From a checkpoint of a small transformer trained on Wikipedia.
Size: width 64, vocabulary 8192.
Each number is 500 + 50 x the weight over its row's rms, rounded and kept within 0 to 999. Layers, rows and columns count from 0. Numbers have three digits each. The size before them is the row's rms in percent of the matrix's.

# layer 4 MLP down, 64x256, rms 0.0963, rows 22-43, columns 0-127
096:546507463514607427503477563445488454447534553536438490561510463526535475505511613480550486504471490531431479456567537431528509523477614516497449477459454483425474531445530458491487542469471479552500558514518475414558477511540568506432428417456522487549491499404516551520545462535467585481354625497499528416434525580484535519549550513435629543465560505540522464446489467454525439607559
092:374497509499533543490521513486534466439386493652562395517439500518559479514524527513513526405499463509440524489477450492500436468556536517468465425530504517600451521469487461440552501500408521528490450525531424448500540505406425475432365551420494455491420455513395491510612460448450557522486584464516496521501588500589577520448497484452458521496410564462482378484411469470463487568485
094:437411560508552508551509491510489539459541429508552485482454537465512537473457588454530462478502539446507551507513504464472455574530519491441499448421520522589483442496502502420564559614492425448488552417492536562521460455532540474511621427501418492466404537506524549451455498413516445514495538533550460447495474535503525491432488498502583500483486390518580509368683462525482471475493
109:507514464551468484451512510478448471530546528475578423540495520517501513563568524542503587522537505424540498388418545422510431570410358515626501509470573581464523532509542472428533463554505468449574472541491451554510437498534443543487383388488564474485444494479401480573459517512471476557565481463498543518477608382603486507472503533426484507509481489544613468464502529554490519493508
096:578507532474527582500521435515475576511493556555489464513529415530601452437473331554416450374514530563479515482536564529503678488493512461461464560525535515519526382536523421426447419500436518507539465565433501501511463558605510470536600570554481503558519473441426461496486484506533547490514440519497535493511463459534547462527548500472523479489558515471527457488440495460522567440580
095:468526417419458517571479486419485471471595451539438483554401497511462408439562506527470551448563507413457433466465446548519507454520403465496510429540503556457441473484489525514464540566530445595522488460524484547486428456573472459480533510487510494426520486484471419408541490522494546491477506405478514507562574461505678560585538517495433517453377579519427500547484556585418498461535
094:549569524482503488404479454478448450572471527456481488504547466472554482540498374444534487413498561555465543522565481573472585490444502418526497480538495538506504424502574568461440580433524440472547468445422386543601549466529514547528497489497566557431428485430501481512553439498546493496415515558526512495500522564523604516476504493491517488490462433519544591502445464485554466446486
103:439480568541467454518490378366544458434596456406541526551448511567520539491558510525570464543474579517523503520507421514348517462485628395466439472557508525470462521537613494488515470453531527562557479477534520496490517520405552496486462629493571528481494433477445504442545504451407473494456463592448535463499517425380589519522409543467547524515492535555569483473549550541474520512514
098:503461562460489482516520488445531480505486530514545562535514517404449531557545523481487482589558457555556490477551592426499494545477543422512443438519583485478475477381424518476572475547438526532413536596584351484429432537524513537512509532378467476491463435506562453510425499553522473462584608447511558458495528518483397510453496515515510535492478551458536465515417479518499544590475
098:429526437514431535590479585482499460512441446455561451461493507489524475530481630449541501475513546412396414498533491492404386527510512577587423479533489495484526504571600533517438513542481561479494483472505546544503499520433412478483460551465339468496457483554466474458543576472478426458451510483579480475527532417594536494443532465390502473525374558479476566496623479520479522618529
088:577421490561500496459550442466518542480532553476558522520537480585534576517491503492575539574515507461496525572442519546524414510510453461625520593501468472471527424393413442474436430502450467457541501480539567531409510494441499501467414536541435472546531448476515493460586495485427498468521519503551487475469577452537485558477395488488396531473499499534463486511634448497456525479577
102:503495431502595509538476559497455546523442440512404462462441511479487517485602551526456454462554532546560402431531502549401434460492535508431433472499388500536495365612601495461535561404533524481576486429528508563547495512367387510523475482475500466404533487516519522423534539489583500562432494534526465474452451598549425469488462493468562535549399470506441486467564440522484404525442
108:480559521510522539489463460524626467491523527495495444604498448436466492558491510591565410598455540481439524534479536444538534641394588476432328563492430502502542435520551602451549476535481528470446503471427532426528485589507547549487496542469482509513459484571454476579480524500534470457558555452535478477485581467442468448416491565473559603528538445477493440507597438503484414476492
104:450605524477547502513489476516472421536498613625556426500484547552385502515498411460545495542522533425421516417466446473485386384478373481460407485589455461486563472550487528459472462551495537535482506520504492566433496542525426448482543520392479475459552503569531500474498465491561515435507515487427500481479487479595544571473529549504497450437502580448391516499365473518446533415512
089:482456565491459595508456440492570459567421499560479442516513564489526539526465528492509502573529452582476449576499549461569430602543611513374494552465454476465533578520551485490483496508431527540435551488516569533520520479518467460481529433452489543491466473448509447601460577519469456491573467490496491485498489492515380467414495529527483463599584491560493435474471543486540466456522
088:437502517508560517499445565503506550371433447497492427546540407584469561454505462493567541482479560472505516562489528470505524520495360388523510580480511539480457534425401507488512447382492495525530526544464486473542533497396469443446457473570503512527493527469460437516424531533514560522526596482405498478533585514491523472493486581606442497488474538520504408480582513559475442470476
104:492592546515558509548522491462444500480462528500537506479535451426553473513421495430523531534499376480475499585472456445459443415575487500574414480508534501502567454432536553471435591493511537419472484484626505494448451462507416440561490456509443489382437472501524531476487560372481503599612526548611489465500461572535551433469434571500425496461504439502433561494526544583498525525411
100:452468437517540482613437604407476474562426495448457507478594486452388493553484559510527470611470485465519508479596491477594532498441466512457498520435405592528513399465533481446563539491477538501542524461491494552495468498451433451428567400487474452509450520473585448463537478467517517534423544518511493461384500613555417466487455509451727524487533478573449502413456552482518479483425
111:406539515491504510477509432538518544478449435496574536498475560506507572464579516433470518510546481356446505438483518525413437650580450503515513518543506547518500506531463479483588534554580529465456433484606391472538494497520509576525513494557437485487499520537442557467590436510461408499477346526519551530565461385535489457499547527488358503589467466456555488449534493589591405521498
091:490498461509540439407443556486532491510436546506384520514496497521598480452506454444432458493475509576447557505477507539526492412490653495485473572521475567534517579463347461411470483455521460506517506537433447498375535406549620508452605428444503407473589572556593465612421471517534520525499543463503495492561528582500480405514538474465516483457470504536442537491562437443466458545523
105:522560526556457569482540482582495507457511466502539532469491557555513471455532507533550582543558495494563517529382472603555454445444550476448443482494550469390539501460484489509527444475485413517430422543516462559421497522498405583550510440482418587495415445527461539407588517441473586498595451511561518507555505533523452500455538493537420462454534523520555579627477567518461523477492
102:522518476452488413525486488425487471462534534517460553500495427584465493411491507504599544492534526533453500550432514519386526479587599552637386566487423451537486488555471494486448470482484510539395539569530480443484518495521455518567501479449427494546463432487501487454526410470504500451600507499579403436587564535430488487554467474551421487374425405525518510460572498510541469532500